Weights of a small GPT-style language model, trained from scratch on English Wikipedia.
Size: 3 heads of 32, MLP 256 GeGLU, vocabulary 1248, 1.23M parameters.
Architecture: LayerNorm before and after each block, rotary positions, no biases in attention or MLP, tied embeddings, capped logits.
Training: a variant of Adam for these matrices, 113M tokens, 6879 steps.
Each number is 128 + 24 x the weight over the matrix's rms, rounded and kept within 0 to 255. Layers, rows and columns count from 0. Numbers have three digits each.

# gate: layer 6 MLP gate, 256x96, rms 0.145, rows 25-70, columns 0-95
# up: layer 6 MLP up, 256x96, rms 0.151, rows 25-70, columns 0-95
# down: layer 6 MLP down (transposed), 256x96, rms 0.134, rows 25-70, columns 0-95
gate25:117150161145114171085114082109121098150099105103154136105134142130121116111133174075154146086129182128126099146118118113123104102143122102120146171120125125134153089174165126165164127157125113159123116126112157141138129172118121133110117131128115104160077143111121118077180112144111130109
up25:128104152128109099109096127168173163125164084182155127159142119154111107113125094126078105134132122133119124089151092177106167090146106115142125127122160089145118141144106086097128118125101133110142137106083097130144123113148125141130111146142138122096148147169141135125168114131173146103
down25:080126179133125129138126148132158112118084190099119148130140155147139120156149144122096099110066131137130118125140160143120121120129124125109140094105126092092130141108118137078153156112092141124114138150162117143114157121125176164139167149114120116130086126199103131167081109093140109145
gate26:123118145144126113125166162150097106123117159154106170164086149119135124113106128127120135093150152137144132080144099105148124095131078120115138116119103146134093142148168097116108168116076108133175104125117131076146123146129094137097133126149164127151121111125145141140104142150095164108
up26:150105100138113151130091124118176136132132133084146114144122094138154139095140128123105114152158177168142138114143141127137119090089164130138134153109106133150109110177120146112088119118180087160088157114148096142164181131140092076125143073115112102107123130119123132128133111089129141131
down26:111114117135126142132113175121090098130145124155118112146120091081109094110130123107138107078137119134110138116150174142129132124128140138162111111177160148107122114152172090155143142115084117154132148124136140106158107112112092140114108137146180115134150129136087155188096156116127133123
gate27:128136140139139128119147121158142130107100095178116120115136135110154135126121101120100180129139152123130147131118159147089167132140148121124129139125075086109144157116137135109124117135137125117139104134124120186110128144116110152110108110113123149089144172118124121127143098134171137109
up27:120146100134140115131164121121148117139142146155094169138147108151154167135151157102115136118142147104088116093144112116140107123130147148162119140105143134126133144120094152088110134114113114112125124132133106181130139123100111117103115140147122121146105109132136123141127142136132119163
down27:137104125115133131127092142141113154120156118087169111133111123126088108138111115158133080125107133137146138141123150126127123115118089119135139115161102155144122099157174136134162124135128139148121135122125130079149140126129150125156124142113136115124117133145128135139104121125111100130
gate28:185098144131094116111080124109148086176106166116106092133126131135130125103174116168111118124133131149124115107102100098132152163117137131106120085136101165103128123136124181124115155080096124096107135161115116131129090130120159121141153113117171116107117099151148138126160144146161114141
up28:127197125157125168118058090144076128101160133124112122123166170139103157153105091108152131100102125105143135117157121128127128102151156134150134114124140133164114078153097117127117114127151120161115117126113105147139136137141123112133103145081152135142144083163175141084131146092092136113
down28:143150074099099136130107140156133099051114150126085169157131112107118153061101104141127125127125142136120125144130148129150080160142136130106109156137140097130131110127133105133125148130128106131120123090050166132141152115115134157165115192107120137176132075174138152124132156161102129172
gate29:124106144136198141136124151075152120127112116138157103128123157078096107162124145159075140121102147152095106115110140138124147132125148092130092159126145116120128163122150091101105126127152122112077134134174112116116135110124111149097142157167154130114135119127122128120149081161151142122
up29:097144133174150139140115088120122155090124120091084108157084119134140125137103137099135149136125132084099119138114148111117127103143106121121071132113108121114146116114106086131080160156137126146122161124137146150128167131160095133130123129134160160141116135156151146104134129134149148111
down29:105100142128115120163147144100127173141146133089126165132112080129145136159132124122139137129104085117132176126193121167131122120123103106137160134113101133151098111158149140138133162148151109096110112099122133132164164110105121120127142125133112133125095142109142101117116164108140135116
gate30:142117136167079143157110084148141122118145126100154142149151135125145137120112086096093131143097145118147095166143122166127137102146101130080097150107166149116106128141155109146115134176125118112169112106159102079175154132100139127134112097123133131120165154097146140124101164083100088107
up30:119119151116105134087121146128135102159095083074162124135122132113094077178151143091154140142140166128147142136121097111130127102126135142133175090126180129162165162136103137123127120136160110152120143155079156136105131138161160134122131158094148118132127134139041149105164114126174099152
down30:143115163158113091154126084147100106141150138115133094138141128153143154101120098086115120165152127160103124163155133158129135133135073174165111111200097159094140135184134120099127135106110130135146097111153074138141162134118109103151090103131110126125105136135127125104116144117125142166
gate31:129102091130122156119132123106176110126127135086137157107096136129122102116150136120138142095127183099144151121132121102106111143152067099120131107101121114115159107120221167135144128154135117155104161110118196080125130113162095124102162128138145123089118151101130111129132131164138132113
up31:146144097070126102094098159124143125119140137131104113114113124129100105141133082096142145095145160084099147123147179136109140121135115139123156076138113112139164124134154173114123128100161120112115104140150143102138097137181164159108113163137121159093135181092101088171158159158162110109
down31:135088055130100102148139110102111203109134088121166131152132122177133159074077116106093151136139134139184146156136124164066126179127141116143088130153093148127107139147140105106112155114114106109137135134124147123118118085118123121104140138173120132118148134106161113119131136160162102155
gate32:115097115102121093105132146096125128116138135104136114145132157099160160126093164122101092116115151129145145143146138062168141108140128097128097135162106152168115122169143123118121127108152066144113078137129120133152139158120189139151138132129132088154137158117144087141100113132114162128
up32:122136123116116110112108178090105156123138153100118127136105155115117121139147144132118110137150164134147124133077160157097142173137137087086117098118119128155105102101105132122149135120116082127112140176132135163110118116140184131158126079111097099167133173118122112152099113133092179150
down32:114144124136145091126172148112136181127169112132129143121135157178115112139142121104071150161111127098124146144147118167164114107158152119116136134094117122139138145120123133131071120124153135120142080102126127129101151142126104093135124157127176108061153092112117151125102124118089086149
gate33:158104128144138147129160177143166102139158100073112142116129140145123135141186090167109100124125091139148143103148105137090119121125111128133106104157158109103119134158140112115136125178141150163143138109134117104121118111158142069100110148130154144145087114131172113169111099086129165146
up33:104123102107085115147113137104100158127169125147134116125165109122142159100164138136138125109148112105154161113134093072156153118146150114144119156144134106103135107139198113121147083127147156159115144134138159124151177159129097156140150121119159099093111092127071132117156149095109137123
down33:122150164134115144141134163219143127090138104112144139117095148122166125152106121144069135120173117143122144119140082131120144129134126109142100143084090118093141130129132131118094153155165109119103102123110084116130134148154136130077141146167129117113157132158197124108072120114098138125
gate34:161110144123094119104164095141147135127091152141127150114133139106120130116162136131142112120115142080132123117157101150086103145133153161107127122147155138115125141121164129187166121107152129124121131112153112130124156148126125115156158131122104165082118166118110113124143087110032099108
up34:128143132131143124116106154089138102117126109133133129131109127159153146154143114146108139147123170076124182131153116097160123101141093121120125140120155131102153193099121121176141151133084120125129107131169127128118128113150112160116153097143147078097183142148110135110156122143121146160
down34:114122118095127133107159147148148094122157130137157106155162111152126160135149134144113142094108149146105102113138122174065118161163114141145164130123144107157130131164147126108140131126115114099154124104119094103118151132132128096167160152107118129103119140130106141120153102104076106151
gate35:153170137144117110131138117117127101121166146123113114125110118090151139172119104094107110113134159103107119080110112114138155124126127141145153141148143182124108075113161115155129103111092131121156135095142093056104141169102150143143132099155150142147154119114143123077161107139109107131
up35:148156127147116155121173138149144152125141145106118150176121121130108154096111102118145145139108112093124156112118117118095171123149111112142188136120155142178130107088124141074160165104124151122141121126124108114127157135132107108125147114102108061168105144101133142101092131146125101117
down35:136145154080096127169088119089156141121140121164148106119144098160113110102171164151126099131076109126119126151116121162144108128119138107146114141112133075108128147121102116144161140092180104115112144158093115160136077159099076117119107133147150176130131149147130152118128123149126139109
gate36:122104156174098130129133127161138103136132134155111124111139102103118139061136118133123142115087139114154124140096135163119116126140141100110125141142186116095105119079177109128161143105121113172153161122091153130146143125142124126125130088120151083134076158137092137146115113105157131201
up36:102141138078153147142130097172114103132110113138149123115144151094123153128109132115151080050122130149162127114099144129134122139112126109152142123115178128118093168156143130142148143119144131152127154139096198119132069123080119134098089169144126139134136105102158109182158106136103128152
down36:144149105124123149155106152157125143119114141126145135111115129157105120124195129092085111112096167120118101145106118118137073155116160112135101096107113101094167137134120084123137173155144130123171136109151102167123138120110105137125135145126177121122171127139107096154114146128118108093
gate37:161096129124086125131076113099115152136153136147145128159151092148179119130106142138132095143151138129157146150078151107159132098156137116129127174129110111126161081145113116133113120127094123152126111116139104087189084132164146092114135118119129127131132132092119136068139104160104126155
up37:142120143174145159130137105144161135140099098135099114111128125117130199106143137135090152154140088133118145162138120157116161203112136103122116102145119135132164177119144073113126130117149138128103140107103102121066139152136167120125161157139109093122140108123128094123119129124145157121
down37:106129104115085113175128133070121105117110143110132142168119112137156102135120112166166136104139117206156130101129112140144112120126109146092157104122111108140134092151090166152139086138153132138134126139172135131161132131100131111145121135107125103116146163125102120156174136114111082184
gate38:130092101130106152165136136112155103131151094161147096107117131085121115128123140144096171163114170094105111083159174136144104102131174127114123089138136158094122121134114115155135147149135117106109075107147109134151157068127126144124125149123148113132168125181084153157148086141121155131
up38:158107092121124106124124070154152158098128073160137159138158171154138135086084100147152124117088111111169133123139140171099088133119136120121078157122114161140137162146175099152096102159116094116094149135143139102119099107143141124142143107121114096159151091117149166140123158153147109119
down38:078169179114096126116146136158110174103129142121132139117095138168136156140141106153134117115125102147165121145099154143168129114102153086164084120132097130152103115111116125121114124145069103153061111100075142160110113156127150118160165138161077140137106162096146119134155139124159079147
gate39:152116121119068120105115143127137131164161150110125116127150113115148152170180099133131117140156163133120131113151064146164117131136116105125111139110172143131121109101157106128149175105114150101091117111153131111106101143120099103144119148116115155151148160150141133180119079112135136118
up39:126168102088115097146144124095171153166123116163128135160148121083172131124148129169121084149140125171133130130141154143108156147115126106116123127116142144125116130122110047153153115148142103135082129141088138083126122135148145152091120157127127135115099106109134131110137152094117125148
down39:092144127096139143138118143141124166144121091111133112068128133177079148099110121108149139127083099112147118164119137080106128136104125143148170148152183148164128116102124108146130114147125164153151111123117105141160163150152118111117155105128131154143115088114139095083147117157106102109
gate40:109128148137086171160095123120133072146159133088121149112107150109165124133097107108121154132114138136134191114163146140144119136163166087153097130139096148163128157084187115132187116099112096118114159132116103124153161113116135090109120138110135114136115107126144115119147176115105184096
up40:143100117130143118155140100131134123094138092098109128096151155113149136123169096154138121069120133104113114136137125134137117122140078099172126121161134109114100143072150130144139104134133107187115174119100117155136111133125134090137136193117099099096120127178123082161140149172147152123
down40:094100102092131087126114149126122132116109161119137104147093106129163130135140164195165119140109084111132142091140128124128085125146151138190155146109141116156118091156101160145140104166140112098153140103146134123123121121166128111124138131132160163145125132163122135115086137121108118099
gate41:124130092137104142081127068133168128111126134133123155129074105096100162139115116160120129135163137106108133118168103138075082109148072112144093138149159165125153151115165137147150149135130150107126145099111122103135166108128081097100151159107139159116139124112133166135122142093130118137
up41:122142131140124137126148139117131136122144145134158174130127119158129136124123102139114092154120108093135085129135116097127114175125125121117083153108127092126162135126160112136136103127141105114153115094105103121150156085130136120069103156175143165115140105168150170120133128121155088164
down41:136100113084113136113120157130159122128093123131131131098116132121154150149111142101127163200111132119146139136144122165099100110137116151130117119094169163138100146140154171186119138115135108127138078108124095149140111144115073115100097169080151138131137107141122151116105122118159090128
gate42:116144169095147114109098118116154152127177136119146105150131146137127124136120151068146109154150102149158105133132149158136152119135157150083121124116121132132136083115110109132134136156142162174134116132151072050148128111113157140055093099146110179118141093157140136080125121131138102120
up42:076094124117106103100120167114136139145147150105114086151104117156106102125181141126133093130142095144128118122169143122128112124184136122093118143133115090163094100120157146112129168169132101149102089147154133148152166092115113148119129119130129150149142136094143163104125118103117149141
down42:164151117152151167145137121106114116123144126093139099085132134113124117128119109080125142131097135128161157132137109116103141101116105113199119111145141165162125133113129145133124119097140121122076119109141174066076120165158126142122112129110152140113105141110109107178150146154099154140
gate43:128122145131108164140083120142096100139147135116159108148115104148106162131156120163137096179137087126137103141118103141136127093096152052165113110153140082161155124127144143123148145128157128105101115124137135127184129096157113104101107138193131095134090140123127156098111140146133172129
up43:138158102118119120152125106086100123125119135140162107145120147152132101092112131135134169161149088142136126171155157149117183141141147143131129137146115180153155111196134135164106122133138157122144131101136107128132091052160115114120117146126121089124094126138094144119111103123109108145
down43:158134109108107113125089078122107188121169182169122114139134092163126138120104128159117114138181110103149110125145139130158095136119149143085158129134119144152120127159119151111121129121139145165112129161109125114144137075142094103103118124123129125139094127128133128098061126172130151133
gate44:135130122147142109158118145098131181117169122145145149067078119105149117144091126131129107093143133156169123098125178087127127108117092130150127142164142136122073140141107135102087109161135106150131087155129163114092147095109145119128155130137111130121083112130102082132141138121158116118
up44:162150115135125122101134132199172135140155141099152117135118109174124137095179140119134136141129133128115144120133103115129138123138149142117135136106132174113126133123171117136118176114121101102114121086145111140104098127140125122120089163124157152111125106157132138164128124111068133113
down44:125138144154118137138117124067123123140128114159114143126128158115138115143108129138165113134176104115125131159137115150120148133113125077082108140143120104129132121112067126141124092117120143115133154154127152120150168108140152140136130058132141143121120125091107130118132144158166132138
gate45:103109159080119122073146172151161112045162146119149110115084143147143123135147111080159121112114152140091115112109169120127139101154111104128124129159147137115121112123135143134160160103153134089152179143153164149130140065136128121131150143179124191116145144126126132092130113115114101148
up45:129122131123165160137115137146146123121083122082105149187097133076087136176162111168112139094130071120119138128114129107127106107110099122172132112134113138142113136144095136122096155111158148083131126155111111143114124142135154098149138137113103102158154133167112117172144173140142090088
down45:166121116118147144107081078114115159156097130149145125130143147175136124120121133143131089129103154079165134110134071155129126142103165151121126147127154193131146159099123080131156097128117086100122146087085156114132135118135142133123182083120174159080091102127151140126162118131107158108
gate46:099131169138107137082123110124114146106167117157130125132112128105101166107100160158116124107127119153148132119114135057185114117134124137122146132138113132151104143158146166156126165140118124131067140122137174158102119136108109149131166092115173134107117109118090142102130127127114115161
up46:138142141147150103121107118140117137103116172124136153131131136124099154134165117132089133171124145110091101141110121136123125179143088138106136143140113153127129142123135107138100171105133103118136126127123135111100136136119105128136116145143075147187117077127136136121156112121097153092
down46:101136107141124157113144154113137119120130108107107155092129128136146124134108141146185130106149141123177145112144118082157129103152176099113131154137129110122103151090151138098151097121130110123158119146146074120121082121126143155115137117152144085086117151152123120131134162137111113139
gate47:133133078136135087100116146101125100126190113113140172143083149138125133132106084078108139133163129130133125090163126094131207134137105135124104132102144136119111140126147113121134116123145107095065127124151107104143156106192110084105105143180136134145124111141131091156164114092102148126
up47:162135119137149151156167129099120140066103115148123145137120088138120109151102163120158162135123105131093114106101168157138096151171148059122115106159103093088111122129107158122139127125097123136128122138132114102150089095126109158147129115095140143124159152114130114069102143107162119188
down47:151133091140124150137169139147141058107074137097117097179111126164102127129150107104107144137088153111166113126128107138141134147139110134139106176115147124136118157140170116107160143109125102153142132097146103150081193068149130139144118118150104110163091122124114127129097125173118143144
gate48:090136133148152144122148117132141101194188172099182143120112146137132148120098137085175130076133122120165119124137118101167129094145112143149109132127171140160115138140091103143110118115080162150112117154099136147113169159118151120118105081097134114118133133137163105117126158159115129134
up48:134142113164150174135158072122150093166105121144123158107136106142127117119142127138124119107072136167106171098109109159147102134177156165118154134088116131132142130158129114147100149143115159138128138101127103163151135114133124147100100105123157140107134147081152151105100104145119106123
down48:141101167127154112134176121162129150084144145139134131143122154134145144113174119122113115131129075115109094153107106141094152135107163152116096145102100142093132101103150109134148148124154124143116182134128147089118140097103114140169149109153099168118114108167106127138135077142141119101
gate49:073091116126127161140176141118094125107100142111177132095133163144145124173112163087141108077109150158152100146101140099157144149098119136111119117110121124131110125123129131147174108138130115153165102136177121126121120121115113113108111105099172116133137073170200144119150112112124130113
up49:113094134125111135135125148147128146126141140143064135158109112136097137163177102139129105126136079120129093140118105175158098115149105082110123160159103124150176129122096138154142168143137101096132121127170132139136129122137096152098134138102078111099116119154141123171136125142109131121
down49:137102150134132102102138156087143133135111114124175096128119163148146113109082148120152144114154151126148112098129134123121157123131150126134122086100153156123121131166146091099145066101110177131086115141158120136089131155131109105120152173088158165146138129135175135118140116130114101121
gate50:130128203085077096137141172135101105130137080096119093138170126104127127144088162184113077133166133116138106147173137120149122114119128147104113163166115138125116108168138154149159152164134128122105128126153133115161090114113093133088151120178131145129115135165145108115069132091102120127
up50:178087156137161105125139169104094098138187149093127064179125152106118165114168146126151130133122135119140111141144136107115148170146125107149119131130130072153125120146105140179123107095113131104111132162114132153104116129137158132106177142121101152084099116149130120113129100148113128142
down50:148166075096100113133140106142125114137140121130175153100135129115121089119132108124139121116128150127148111145102144123096109177144112118131148085047084132141174130109146136144132097176125095151161186156128113080103138136127111074142129147136140136185120094131151147139115144124124150138
gate51:132144128134099105110161148140154086127144153131139107127135157104142117146164121113162108168134127172104069138079107107133119129120086107086118118111150093150123053105116104173128164144127115095107121127129114133090149112196121081095132137157136145162180110119138176133135145123089134157
up51:116148146136136169134114088178168120087119150135102142060113083094148089128141115130147117147134145121099138147154108111128094076114125103104122136107134117168160171145104137127130123114167044116134152169131095134138086123124147100161146138156075173084162173149135172165130188135115125098
down51:122054138136130138087065095137090145116157146127134131134114146147115128162136095157121156136122167105143150101115141051118138178134149086110187112119155153097142135157085140120112115120150119147086109161171125133142118123127124116161150124122094091131100123137137159172168071128194121105
gate52:106075125106136158140130125097119175084097119107136101181103138147106106132139141138103120119140173097197109112126114101129125101153097074128120114132111135113142101160167111123142118159130156137133086120180146116156125124121125112103121108146177127134152146139138157073132130143181114143
up52:137126124119106108156157113172126113148188155196118140121086099080086109179152120151081115137106131128083166100096090110108165131155148181130141126103104165142141136107103150143134129120141109156148161078107118096107114135129143141190136165109109052145145108106124131110129096120146124104
down52:156125109132158134129139117113137063084124145168127113112155138114143102156123129107130112124049123095154125126148151151112121139122132132116144073123129171099100161095154145107145113113149140157137112167138103089163098157158149138139131127140166170118101105122104121088153146140117129129
gate53:101127170138091122141104145123143161148122138112135110123127112141115083100123122082153103130130161091183112135116149070132170106125160137155123148140145092106131093109149133109126127152137109134156182100101163130136128121141135085123107091190130137104095150147116128145121120126130120102
up53:100121150152172112124145112111160145087140131162148104105162113102086102096136146127159155089168098129130152150105139115095132097113126104104137112156148120144111132125140158127124128142167159100128149126117124114107134151142118126079138152128160142155114135104089101161145113151142149167
down53:114153086152118124119072082177121147167140132081120135135089094131150091123141148119118110147104130137126126131146133106164116178128147140120105151123135130076148159164127112130151140164085103122092140140106148125126122123109126135170168124172123170120132108160118118103129176070109140092
gate54:127129178163106142127041136092120112158107118144143143154126134120133120132088130124126103123124135106156115108154113115181120095123127098117134145167154167165134159162116103142121120143127109121144141089103124120184120136152122124153106094117124101142120149172143155100174090120096172186
up54:074143154146139094139111115100111109104137125174111131152141142110138073178132131106149124128107148118092161145144112218128109092135129105157137123104182113199115121123154130072114062129139131102121133136052126163081065122168130149144123196113102127151097154123146136178128126135156164148
down54:134105146107085124127190146162133153057151115128143123105088139096142119168188118158101136160108119074077158099118147172131157130138154097139113121149170074125084103126163189148151091127120167134108144155131111136072093125159091115127125146131171169136095123089094135116146164127125142074
gate55:106110122127160149144114157097087101161138093118097101115139101178115116135102126130096143139116143072145129129083118147154150119147148133131160134129146124110124105159111136115149114105103160126138147136175048130144139099149120098152149122101152115076138123124122135147091139124140117115
up55:116129154123112132100117105136133134122110112151079123115120143098145122128162118124198160113099106119116133118163090123143120180109131131128117158142133149135106155101162140127130105122131156119123113117103146134092103090117133171063141154145121129160114149130110132092090142091152172148
down55:140129120109088155144129126125132103128122135116129137155131181125139169098087139166104099142149172126125093111078126120103142133133152131139125129121142117097140089132097144113136123129136111153093116134141123109103106145156120099155127143120111129103170145187147148184136087151098121134
gate56:095122137113094163123103123118168143102123132128106103138117158149104104161089113108126133115074129131161144126110125137169107095075137161160121144129124096126118138082183128123131124138126167136128155122138121092140151156107089129157118135147159138142123121136124103138113130134069120123
up56:161142132126147133132117122146149144165158159127126123114092161148121164140118112110125121117120090072128127156166145147157113138131133141105101136150143142150126124077159112142112126159172112121108130108108157159152148112126107105100154138101134108104105125145107113121100118147119071146
down56:125123102126120115132134104091117138081125133127128149147130131096196093143147161159113115129095127180150121119089136164112128109119087132105124132145110142101166110169127141129093115116133176113127163129166117100119106120127081137120144142123115136164160144138146145155094127125117162109
gate57:117125109116113107117059100130072149199118138140150088113087095120143175141111115119129176117166120118134123116200153138146150101142149130072107128149140104158122103130122130136164101151141116156102104141155091121124108148106099124127157172144115156128127096128133127129086117105146140145
up57:137142125118159112163144157133159113163154076091092163147145140150131165193147144108123117081135111155100116122118126117136129114110085121069109119144160131126078107179115134143113145139098132111125124123149137145129156085113158168137117126086131111115126137118111153117135142119093137135
down57:146138142096123137130129133134166062147139096123137134126100127137133137120077112127150120171130108109150106113126109127134080133163146116176122136149126098109176137096137129121113091157083134136140091121127126166128145129113130134118145134133144131146158115124120152158162134113094090094
gate58:137147130151098087109137099103158119162153114137124160157071124078078098150145089119092150122173129132157093182149134138103128128131166097139075114124148112143111131144120110169082168105130087135105142135174118095097162142147132158200163148123118116134138129131146129055130127112117117135
up58:169149154156126154110124108116124152129139127108131159155099207143090139119145144127128119118139125080180109122114122138109104146117106089125127104100145135132131109144082138125100123164142138099108165156140128109139174102098127073154121148126081124130109125102141155081126149143119111115
down58:113149098116169075166179139125101146113114128136151134113115094125106126077096105106130151140141126164103147165129155154156134107113110132147142100161116144162100140128129126129088156123123102091125133116138144168117124151123120175131152108110130144125043127154109127120164102139136105151
gate59:148104141157123145179162112118108102159123115100125143094107114141103095165138133091171108123148180157098090173166120116150082170130099113123115172143117165148144137143143076119148141153131100146098120165090146097136119143104144122095094121122149115148111114116164123132091117119096081142
up59:128125162162074148114062129170121167130095147124137115124082135144158134140074126153109106146105130046125137177087107127121159117127109150095123094151158170115106115112159161105095128106092153122137126124145135130155115102124124147121117159104133173119101177144139147094133134123144189146
down59:143112101117126095165136148108125120096134130110144073104176133159147124147182096107106131135122163147112097117130167109115146145117124124097130136166144186192128114172147134142111156113091110124084084130088094134108154103147140162091127124134180146138101132145104127128121095116131120142
gate60:103141144145076147162127140064142156115101180127151098102085142173109089117113155133086123129127147130144147119078102142144148133159146112121140116133133144142116121116124118152147169097095145163158121109115080151102105130147152128107127098173138162189097119146145116147134088142167082167
up60:160110094140151104148119130124153134150156123088112153123114135129158118124156136103140137136136117131074061166161133164104085120117119142104104156105128150106167120153089109139126128098157123116171149136137184163112173151131159136083096104098157108114141112106125140140148183123127137127
down60:129097128118135130154129136107123129150141081143125136107170126134095148113097116095108128103174109145148132135150142110140197133109113144102110113116139131129183130091145120146143138167120148157110114144149116078117109124119103109171107111105120136168149145110158156093120089112127156136
gate61:113057158151189125126088100144120125151123166137164080118101170184113103185098108096152112151113108136141139133147135130127121116111146115096162157106100184147139108118125138165157093156130099138151108113129159134147159102105113133102114099142099137135135109126134167143125119114096127112
up61:135174136113134103190121134162152135133082148146138116133103134130129129100087141115112134089124148166083080148115149098122108100165084128152086091112151124127128167149171145106080104099140145084138138173138102132121126176105166128127131121095156094163157120121134110115142155131127126155
down61:107150117142131118125123122115165095102125128141142079099147131113158114154136125148146122120128154127094152118091083172104179114119164163074072133134130128149136093142117170133157101141113090144153107107156103097132185137171138091085142093144092146135132135164151131134134111165123145128
gate62:104087144136124128167094134182116126121124123134068119154140114124159131139109156118155092127115152120184114114085131133145143122140128099143132109131077139094114106144154133097104113120125117180096116125098174140185132163129165125142109173112142108087116133113114145141148146140170145107
up62:146084154097144091157123122074123136104094160128137095104166148116169144107144160118119114122129149122120109143136149102183142121143123126119122118152124103122120103099140124139143078169111112143131120168138112141137143153149109125132117137143092108127089120175122141120105125119149135131
down62:135165120163134106124102121164134165138130150122114136106092138161107115126092139136116132126106116110162130112123126161099075138117114145136130127077088106147095112145138177114163164134121143092115145132140135140115102139118148124092144120138148149128175121111137073096145148144108168139
gate63:100116110127117117121058129114085132156178144113110149144110157154118107124092129104090124136127180105133117145139125145120114103114109167150119140138105116121092143153137154173089106123124097132106139102136148122091136145197125102148130140136101150111127105133128076113159162166122125131
up63:120136093121159150155122162151132135124110148122087136144117121099084151101121122093113145152111129115088133115116102124128106105167137141108151109139072115095130133145103111123111133145097171144163128114136090109131149159131127171118151164137105120154104156153133143113144128141134156123
down63:135133180156100113119117082109156096111112127137122146145135104117154101130141132110097077144132159117130160151134088125113152142137143115133116136149151144154112153135142114139124132126151090106109130148145165143106118110156169123139136148114142142113143120080124104106137139077125144159
gate64:119085147128080143131130146136090125139126115142175108122134125181132153125119100146131080136162156157105132091193123103125144125079102114132107126119115127173129113150159095148167132134140107136172139140135109087145107152135148118120143130129103132090103133169135101119115155107128113089
up64:062123125157116098122129112134125148135135108145125143164128129097134136107129142160082142184117176141120139089179110113122153128107122083130110121105098112125141118092098095141152071102181159128170108151116161151114120122154142112100142139140140155114075131178131113161130124117107110115
down64:104158121139119108128132143101117190097137114152084130124095116097129131093151181094119159136140108114189149096114083150122110113141144124134106115139127151141128179131144124084096135137097150109111090108123106143136134141109159150055119127124128130127121105101153147171106167161140157110
gate65:101111131107128177106088094124129127153125101099103116171090139148115107151129161132122129142116144096146139181088138145125098127137140169115090129154178129135150142141150110134137122140123107112156118139125102085083162145148136050135170153115133141124122114130141124109143129108152168111
up65:149098160154159106173143129122152119130094174132092141091148134111104111121119100120134128155139140081071135134120132116151139111111121144116152117119149134144092113098141089101123124116113130107109160117114095141137138154128094190164122143111180106139135112125150178141172132138121099122
down65:106123137107129165119109139131147085134128129137137092145106167123136196080118115180124111107149102064129085121121105114151153135106142101180131144136147142099153128137147111128130159146134127156163156146151105164121111109128119149136106141068119162099136120121151124113143106081101137098
gate66:150140138107108159101110160085100129145145110121122149102118163109116097130131115103123147091133177127149101128079155139106104131154129153117137101142146107139130107108116090131119138137073133148122118100153119121114154165153086149131115106140122160145101119155095136133145128083158135171
up66:121129076150128150139102106156181134170111127132152091140101146149133140117134107165118138106133111150133114154128152133103093118106079123136074153115143150085120115135147140144148088131139090092126110096129105125136150202139088092142108199143121133124179090135148129110090126125116137109
down66:116106099165103118120128147105116137137196126163108099082136133134093142111125162104109137080105134102107103159082139137134161147140159157133143116147133159162140131109123129128144148152107183118112098125118163098125169140132135134141150080098138126122094109131081159132142152081131123115
gate67:171101160110155106141159097135116144138113182124139124115123108089125133128133128134159116139140128118149124129132121156143128141162129137167114108158146129156189130117149115089148108115133089137149109175137099085156136123127099065106109139145099107145136079149145094136113058143112140091
up67:120122121122123114131128095139165148091096162123154100099126150130098069144138147095146132165111103116151108120163092166129118155173123116131119136131120146150138157102144121124160143109119125150124130146087083079176145099116109078141088125113095124119095134151145114119151139129111145123
down67:152123138126121113128153117127089141208124132114138140133106083102112122129138145155119120130189103129101163117101122093114118129092106144160128103132112174137125091118103158103114167126151156100144170124128152121145145128129110102131136153150129118122142162128131117147091111127124119115
gate68:143099089095131129102105160090176107114147104127107135149104146127129115093115109141137122106120200116170127147114167145124161137122116157115133113135106166176104129153159139137146116136093123152089149128147129135106105155116141138131147101154167104094132133088109172168115146102101110092
up68:112111153085161098115096151126114123136109142174096134158121184115144109141105149115116138098087170128165157103118164110136143139062134151166150148141126129153109151087140160140145117146109122097129127135121079176124128141111155150098133120145155139128124106148111112079141140120130122102
down68:115154144150138118133156102175141207153132125130141144120142120148121097148123119121128125102111096128149144144164101119102105113138141096200117106121119091116124107129099115108132149132166127122166130113114134121136141092148127107099101112121104118161114127146135105118160130163122106153
gate69:130124126111146099162126139138180117109123123145110118173131125144120122102124136117116134142133118113135130113126155142118134122133103120104137110133160109159092146123157139122135173127166142111094163066121098140131136126084139086108155132118128158162163114144158087156121120166128160107
up69:126124120126144129121132145083110125133147160159118110133138090140153146111150149113126182181164113131124131119140105145129138148140108126105094130149134105134165134137094139132147119134129117140143127130124147134155154117132094125135136098101108141122099127135104137160090096107091117122
down69:124150102144124115123127151133117093134148110112168118113103122156118153130133146110126122158153092115121094132122139130130134109136135147061158133093109099169151145106171145139133133129109148098093121097145117136119150132136144088160138127137123134146113112141140114125140155129113172101
gate70:110118105154125085123151085130108074115116148082148110138177138109153120158124117093140143135155130140103122136094121107123155102170093134119136076133146085137140137151124147171102124123119118125125155122155087105089179187146139120130121120130074136140131153138111191090114127153139140141
up70:111142151108125113155108153074135107097132101144140087149091132173128136112108116089134139107174129146126138107130115149148110184090070086145103156112109120123146124103139161154156087150126079140165166139130126124119075135159150125166109141099102125148153136113127139123151164126112159094
down70:115113123150183126134128088066146126132107117122129097109192115150118095168133074186100115143149152134137123152126164116157132124139138175145153097126121134155094161097149117127132100103167150092105104161162139132105153129125061071127085116164145092082129116128114154129133136112142110126